{
  "n_head": 4,
  "activation": "swiglu",
  "norm_eps": 1e-05,
  "bias": "none",
  "init_std_qkv": 0.0185,
  "init_std_down": 0.0,
  "warmup_steps": 597
}
Each number is 500 + 40 x the weight over its row's rms, rounded and kept within 0 to 999. Layers, rows and columns count from 0. Numbers have three digits each. The size before them is the row's rms in percent of the matrix's.

# gate: layer 3 MLP gate, 1024x512, rms 0.022, rows 785-815, columns 448-511
# up: layer 3 MLP up, 1024x512, rms 0.0212, rows 785-815, columns 448-511
# down: layer 3 MLP down (transposed), 1024x512, rms 0.0199, rows 785-815, columns 448-511
gate785 095:522529528476533513504513509548482509535464501474499478490460458506495475569471504578441526495520460458560458561506528491498482417491592501524464505542481474504503578454487443430525468470499551
up785 096:462488448538528481438510550470560459586549536530467455562479540439518537509497433527476566504508456495505519463482487502532506542541476506518432438409456422500459433516411487473516407495479524
down785 098:567569465499548578506512507500530500520503557414499532485526479499456509522513517429515521538517484544509503458537494515497487575532460466560472496531482534451498532482578477479537488528459483
gate786 099:535531492509557532549464468451461537471542440448514503489509522434508422531433449538489479473526522468546511561473518474559495462605474490493462473477455473494491538468605535497535499506512497
up786 092:450509506476493552512522481532538511529457478547620485423481469473408559503509487494483569570466522448498464476527469547509482549536487508489486536459543514452480543549504495474457451520473479
down786 091:449550483427552549512471448485480522518592453471530527465467532461435556508458455530472444488541466474526473469441454440521445471479436505488507530457506486550522566542481529525461460479528548
gate787 101:517550532507570463501501533522545531506524456542456533520498481514529541578463459506551522539484520492481531463493592632468504452456483451500523517507498502515489500448506532459445453537506565
up787 102:517503561526477445539498450477481522430547531473458486512415517439513500469416519507523431518497555467512519543558483556500478499493477540555468496499470496498517526479494518512476515506485547
down787 101:498552485458456496510448531489613495477493455488500428588494501447452502452511534511537510532552454475489559449549498489467505480596516477490467531511477539489388450519440479543531535542465476
gate788 111:498473497467501405489488499464462544449459513454603536464488480519545518507537576468486482506480463508531441506470439569471541521495508401410494570539520492450511498463534393483528517490523446
up788 113:451438506515486546453526463531465485482516477397516503448530490497459566456584437468472482473586453470480511503485525487463472493466515554472423513523469455527505492461495428525451545435487556
down788 109:545453486558451534495572459516512479451429460508408466484503503504506492470499458540538448533475513558464474477412537466519521517476520496549537457408481458512521458498490497521471583524532597
gate789 099:528546390512554532552512533412459491550541550443492472512484512444551498489573442468543505571450462563544504534553410412428518505500445468433491511574510481504505547456606528548422506525526509
up789 104:540430482529603508494533511575544517471562563518437546535532529571468449496578489565453488484446495426461556448522478587468473425466561514497527524403562506463529502507450502506458507515467533
down789 104:486506555480480495459537478510461575509470510522531499464488445501505600457440570498500530537537521520513424435420518427471515520495505499499476524535506552464442485437488493471568469418478485
gate790 104:485477554492501443457563486482495458521496506528464459519504499548506467506487489539540474483468478526495474516472512516507548440495514519514487553454521459580524522550521444495500491429486494
up790 103:485442514464458440458539476566503484490441447516443465532466525525479497527509549549524560424430477432468544482518531490539525429483463473490464475420554530562529513425502481465491483498461540
down790 103:503538491501438482499491451538506493463494492561457559556515501587471540486477499550525517528522421494437414510466518537482545583434585524509463509534529498573428523530528508528530497471544504
gate791 104:543539530537569488565531472465490537450510487593547452541488516556513543633415590517543541499525456603498391463506509435563501562483480381510558509572515492449494520510536517520488492484413484
up791 106:522489574542554476470466477539573535480539487478548547503486473529531520528499404510473480581480467532511516447484533402473468513504542506473416548542487509471503509443602427508508433542508522
down791 107:522559476578468509477490457565499517452526512478543387542420488516509524566481521506565433494410477505466520501502468424530510565458468461501516489512454543448469522560574540528440469502507447
gate792 092:503573491485471452523517479491496494476531526505492509467518525450516416579454499497522431507473526448506521570497503558561431435508474389556534468495512465444531508478513570482458518520529481
up792 090:554540470568494520466491524556485428477499574510448537473535540433542478452537462474462476548496491493522511502558521489516503493511436484528476488506463509530447506475479607532395597508503451
down792 093:599467498526453551455473480528527531545544550441533476508454426547482541353501514494501474516542465503463534435538453518463540506474483544507482459529482572555430498516483528519453580461444492
gate793 104:457553497387547500535479535531533490547538511533517541548473521466525498521434503542457559487472550511502475534497503513548484480507481444498483497491548506441497491535571443550521464533539518
up793 104:478517471515504478547450497516494491495538525505501535534457526539507454416486494510486545515390581530511475522480464484470535410519476475530467530531530564487562442579554418531509489437536532
down793 101:457481467503493522441394485495512526499440493501485482452508497461511495484457540469479556555470611522530452523497448467506526475588494534539506533529550499493492530528463469512511460458558541
gate794 096:504555494480550531537479472427504548472472514459494537466502482482581468507507507428491495449522501538491517494515481543461514452472496518530511490444485494507497514449449445473497499587481492
up794 098:487512486481441464511485469536482560439515468513512468457505555533435527538605544473514496521493525514504523489455471485516510489495570523534517522484506483547553448511511482539539546510479454
down794 099:415491452498479480467453595559471493439524507497467513465489535461489552458468517483501516485401493484493461548455443462492505522519526542464533493549543467460514528523548550502497436444514499
gate795 096:516501573512540544508451548473517528510469507500499524432503503494453491519512458464543496526465485499482538500477529457523535515509493487471537461480541501470544540469472429463477544518507545
up795 092:465529474495506473463540444520390521465441426495521505545515492526523423544465527516514442515509529498564478450530456567533502529528544541504480502463489515463465520514544470522514441432513455
down795 094:439455497461440535493460465471532480445519484474540500535494468523460464552478519468506506489480527583531463528486495475556461511427496577480461524421537543512512506507506454514490500488547464
gate796 088:562524549493526509560503466517534547547507494547511513514459535570505527510552497576453520474504505540551513488511526501522525448464481494528553513504553573526473498511507465506425402510466574
up796 090:518529547425528510520494522458479544490542446496562537483505487515421522502470520481514483585482519467475492578490485494530408522524499466524508521470515531490490514514499428431489490498509478
down796 093:498474494468510479529524541509433468559532493500546505459536541529467540517487563472484495509531541499567477553420490518580412513507502492502479521479489568482511481497527490472535488510522499
gate797 103:543582507565476462530505516455508540555507533523521534496465539570576491461504425510477596487494420565475505531488480483538510469433492490506464493512536596447503502463512472517490468520485497
up797 102:469461547467580485420509560501470449451501454540460440522495563435535500527492509585440548534540535563484482564525556521504450532509513468469539509452507481549446476571481514541546472475538450
down797 103:452510486499521562437490483508543523453456517493441462483521532458537467586547480533506460457436608564540501541429464540520508495467582475412449551469489416528529501471555461458429465507581522
gate798 098:525463441507511495492507480506481577490441558515534487476411469499450522453549567547476537489499547473478503454449486503456484476458546425478466482527532569437544529506461474518460542547539514
up798 100:600486465497524491410503569474501542527582554506485483537459502561513522485469542537466507493548483518536436537483537481532458507501518394434496482496567567549521551508474488506528426526457515
down798 100:430437518433451464509530426519538520561480508499485424501482467511564507534431427485492494407389501507505491415489473528455488389455507502552463544433485450469653499471491475520474525527538569
gate799 101:510490544529449507532480435549512578440456511555545529542459545424459479544455530520539516480521500562490493497438528457517494512500549493472513567578495501489570529516461545461527533467512543
up799 098:487467495502435501444477441486538536517494479464468488504495532527405471535430521568497499521551573519483443433497412504459546461486577551428504557423491404535511527482567548578452487467492487
down799 096:529433493495543488483561471532524494436471512494526489529512533502495497458495489464464508440472481380464514557597495524529534534483411450500495447525489559500424552483536487468489440498479478
gate800 102:457461487457514572411493506506444538502514420502556486499501529532439470498561517423567529568516518494532535478497433501488470451519431450479555462478475616474493488457532526524516507535539568
up800 103:543499471518503469482452517544460547522463533418516501463490523469560549475561473455522498523540564517497498613534528501465455505469552492414547512489488481566529550493553502574451504560481522
down800 103:505493500495472474556449461530475429475538487487529535477489471401513467525571524495548502488470529512418476551527476426484534619520526518501544499577490473479490578472476531511543531497444448
gate801 106:538495570509515475462480515478413479526464560547534502467555521482515459509545484501487467463505552549439579560529570485460433505517536626520463503471487525525473516456503482490428474558502488
up801 102:538498537479519579491494477528461508563540545533516485521545491515464521600470521571509560453553572440418570527467533443514441516570578486478574469529445442532454512524539504497528440423470451
down801 106:534475550510539479468474525444465500459429504556464543520477521386528495498551516473507486513413544535557528487449580538438486417518506581530425502437555527529524524473525532515421538504483546
gate802 098:503520556521517443528564465464514501533528551496496433533505441577462541505485485504503554440474547521557467498521498499511473578500544531569524537471520505499503532519511468518529517469575411
up802 101:478516628448458518494490486555490498496437461535522528514512476511499487601518484464623475506439543406513552466545517482477487476477482492495538478496517462454524516484545486494562508495550498
down802 102:453438523532482554536516466589499467500485583556582481449495432478482508568446521472464492515603506472479539510465494523541465493458560489537563547538520452490514440448468500539561514468582478
gate803 097:530522431491503478558537506477483465496440507511477542532523538560493428474513499505473512539445558541535508461485506513548452490476453433493450481420445481528463472485506406508547483500513477
up803 099:476489500462518477454441509500549551535529513518568538512529468493513492438571541488514613527535461508512533447488444454525461501447559454428542499534550464492511502499510513501490511495459467
down803 097:481499517498468449485552490482532556503472563436482450533521516437526497426504527468480482523538485456476497436473446535447479461524456510499474503529560528524555529520498503549490519515473558
gate804 099:440464490429502524513500452518488504554530498493562476500505492466510531548534500481497541446479481513526546498502546479565521446456478484470470553517514511499478520552511510469552442560555529
up804 090:471514494575464476561562462450455460556482522511534478514522486456490483467500487549488525549504462512409493528533534444515521500452534532457520526488466569531491477552501467493535408529589469
down804 093:575506504535490511569531499467460493484471514499535527469465487447451475427508503545484479551541480470478449481497453514544518602491545520433508466483489542574454494503469542548554483486460485
gate805 099:512519572498460556519463440490520501493537543496460604523501551451507464473505544575530487486427481491424503515471541474564480465416464463485517552548537460496442458519459456503478547515419498
up805 100:512475499432457536440490462614457482495465535517454530444517493500525499503581487499525494556486512509427493511528516511585542460408487459481501465494513573497483442514492490512565535507473431
down805 100:525525618500501447520484509488520561598524520498485550599476473524534460539464547503504500488468489478493496479503548526548534511535530533529516540489412449568533556609424546465476458471529521
gate806 091:526537515488450479484506480468466535488471508530559549553536501534466531512482540577524472560503448430529529536520501506451490473482555484478492511588482497452498482489519479466505585482529569
up806 097:502497502419504431537531511539490457463547500472539547472508460522477532465418574521445489535464524537483525445582511520494477574502580488425521494560472479436487505499513521463552549498508499
down806 097:553523508550427444563467475565473416543534523589567566609497593498493508551487485518502482592501462428469566514485597452541602492534575506490535512585454503480417484528447576472496422497570492
gate807 109:526557472456534459479536522543497559452474491438499431452514470494463524452505486481495463535575427488506483571517610538425591483436446459500532522491524502495524545491512444531437520577546502
up807 100:435482532435467464545480592545580369498491457530538465526510464426449490455472431488489482480473552496454545475498476470457419511585499501458524490478538527500509448431386485478503474518484487
down807 106:493456457492503520558605450476464489502514499471431488429449506526467419468534500460533477479489449387527540501507483476504511500501439460561523449500518408400445569471556547511484459540510448
gate808 088:489569517519482535520532473488529509518500468549477503494504562529541542481417449499564472444541500501532492552505519541534468531534466492536374523471528470514539508399519510503563396514518535
up808 084:462518582580505526522582482461487567489475495505429541554545546482546548436493519444530489448518575426584501470502501519456485511468480528504355491488474489506527470421486533460494489463521492
down808 088:489494523506466493566473507551471509475488525456485493512516574513547479502579520456520514521506496492421544422497509498460514510494508506477448524566479575491489454479512486470486491490571485
gate809 098:500461533480493557546454525471522579493539550456436481519465569520634513461475451493466521524489607526464564520466491458477425517468537475526430552452566509524537559494495468485427502483402482
up809 102:392463510433508485428483476488508503423470559503459528454492513489465477479505457522492484513490484537523518471504547533587526548409478472418527533392504527480498478535467527540491596505520527
down809 098:529531452513515514563545485468507550525530565571538592446519483478454581508545540471499486515541487466464466504472477506497545519545504416488476459528448519539455452524531500497552501530494492
gate810 091:397555485517483439456548499461575510510490514475515435501386577472545558537538397510505506532546577578487510487413510531465443536526522534466417562436528434529542486585435530425553467466490591
up810 096:456507524435495453470485529556475492488514522461547531462453518491476490465532484496487442563502494451408457595461498491561483538532477554504461531507450454486532577453487547573442464488452478
down810 097:482448482495542503473474505499514485532437459481539495480540519482536517499527551517505528460499510480503481455460485455493544440545468530517484469487505515509438533479538505501581566510482501
gate811 105:516550480461501501507494538522452491456497555513534563515518551489519498533477500453535499508479537531513482515459584491519500476477514536462494572451502501484519535435551504497479458528523502
up811 097:517460535427501555477508426500548570523491478491558476516450455551454554479507556526458567495497458535496479465533435518426489535474534480492522480554553572460533509569497562485598520562505488
down811 099:507479564461503497471506502543530509499509518503466542508450518524495593518499514500519507441520505542469488451468469534435477555486407485498575583492549521483523562484498546483519508552474446
gate812 093:523518476450530519524485471468512516486504488547484529502487438588529581491536523522436491428469463468504453516496612513591478522508495502541582537506493546503465478529471481452538466569535542
up812 092:469512493498512526472484514459485483485509490456501500432517529480381461528473577435532559549461510546500532571477498516493416500506553523509524476476549516492568566516519563480517484501531485
down812 093:479510503490516508482527511455496443507550479476482496442531505537454552617486570426527479515500578570512481538528517518542389440500540505556501474476538504514559514498504524529537494518529526
gate813 098:526535466479544498489437416477466444507563531435528501507455480518496584503508638464520567585512422582511418514507528376456526452502507436493544495600459454515522513546540473528518530531545425
up813 098:468481452478496467543515504446505556565518506466506525450525586458473465517605505529503567492472475535482504393525527467466480522488519529542409561492513541522540425454484453561487552441538531
down813 100:535474522528472545496493519474525510551531534503529496478484538506478599489597425466523514464543543492492533455517446526555495483430500484510472538497521561507527426445534490504475556538507568
gate814 096:530491485463519508461537462542537436471487504423488526483443504502527484544528547545447466544527521498472488573497527519551458522518611518449515503495517473506548531485454522458512461557521495
up814 098:526537553473557454548478515518554562516552465515506516465500516522504509510502506512472557467512471393523450523486554519470485469515484503534501563543487534479490506533492471440569507459453561
down814 098:536519515525528485545519419473532494508453476464500485436479538488524445482458499482445484555525609484507459526532490526487532530565566455457557538518497504511415530539534591479514508517481443
gate815 104:586497491507527543491530441484485593547515443451596474478453506519476426448510535518451511452489481471549500501560445484504484532544514527513481491506521579503439533420534415450505518504507544
up815 103:497545531463494537554571546547552466447461527596477514552532528596485541524519534524526539478489498486482516526425591488527499526499474473581500526450555493459535454495542550448527482495492531
down815 107:460531530529446504539581554514525475492487487497514478540387542584476503491483469581511519429546527474494456494457480474535596521580522443489494504485462551468419422475578524466533466515461485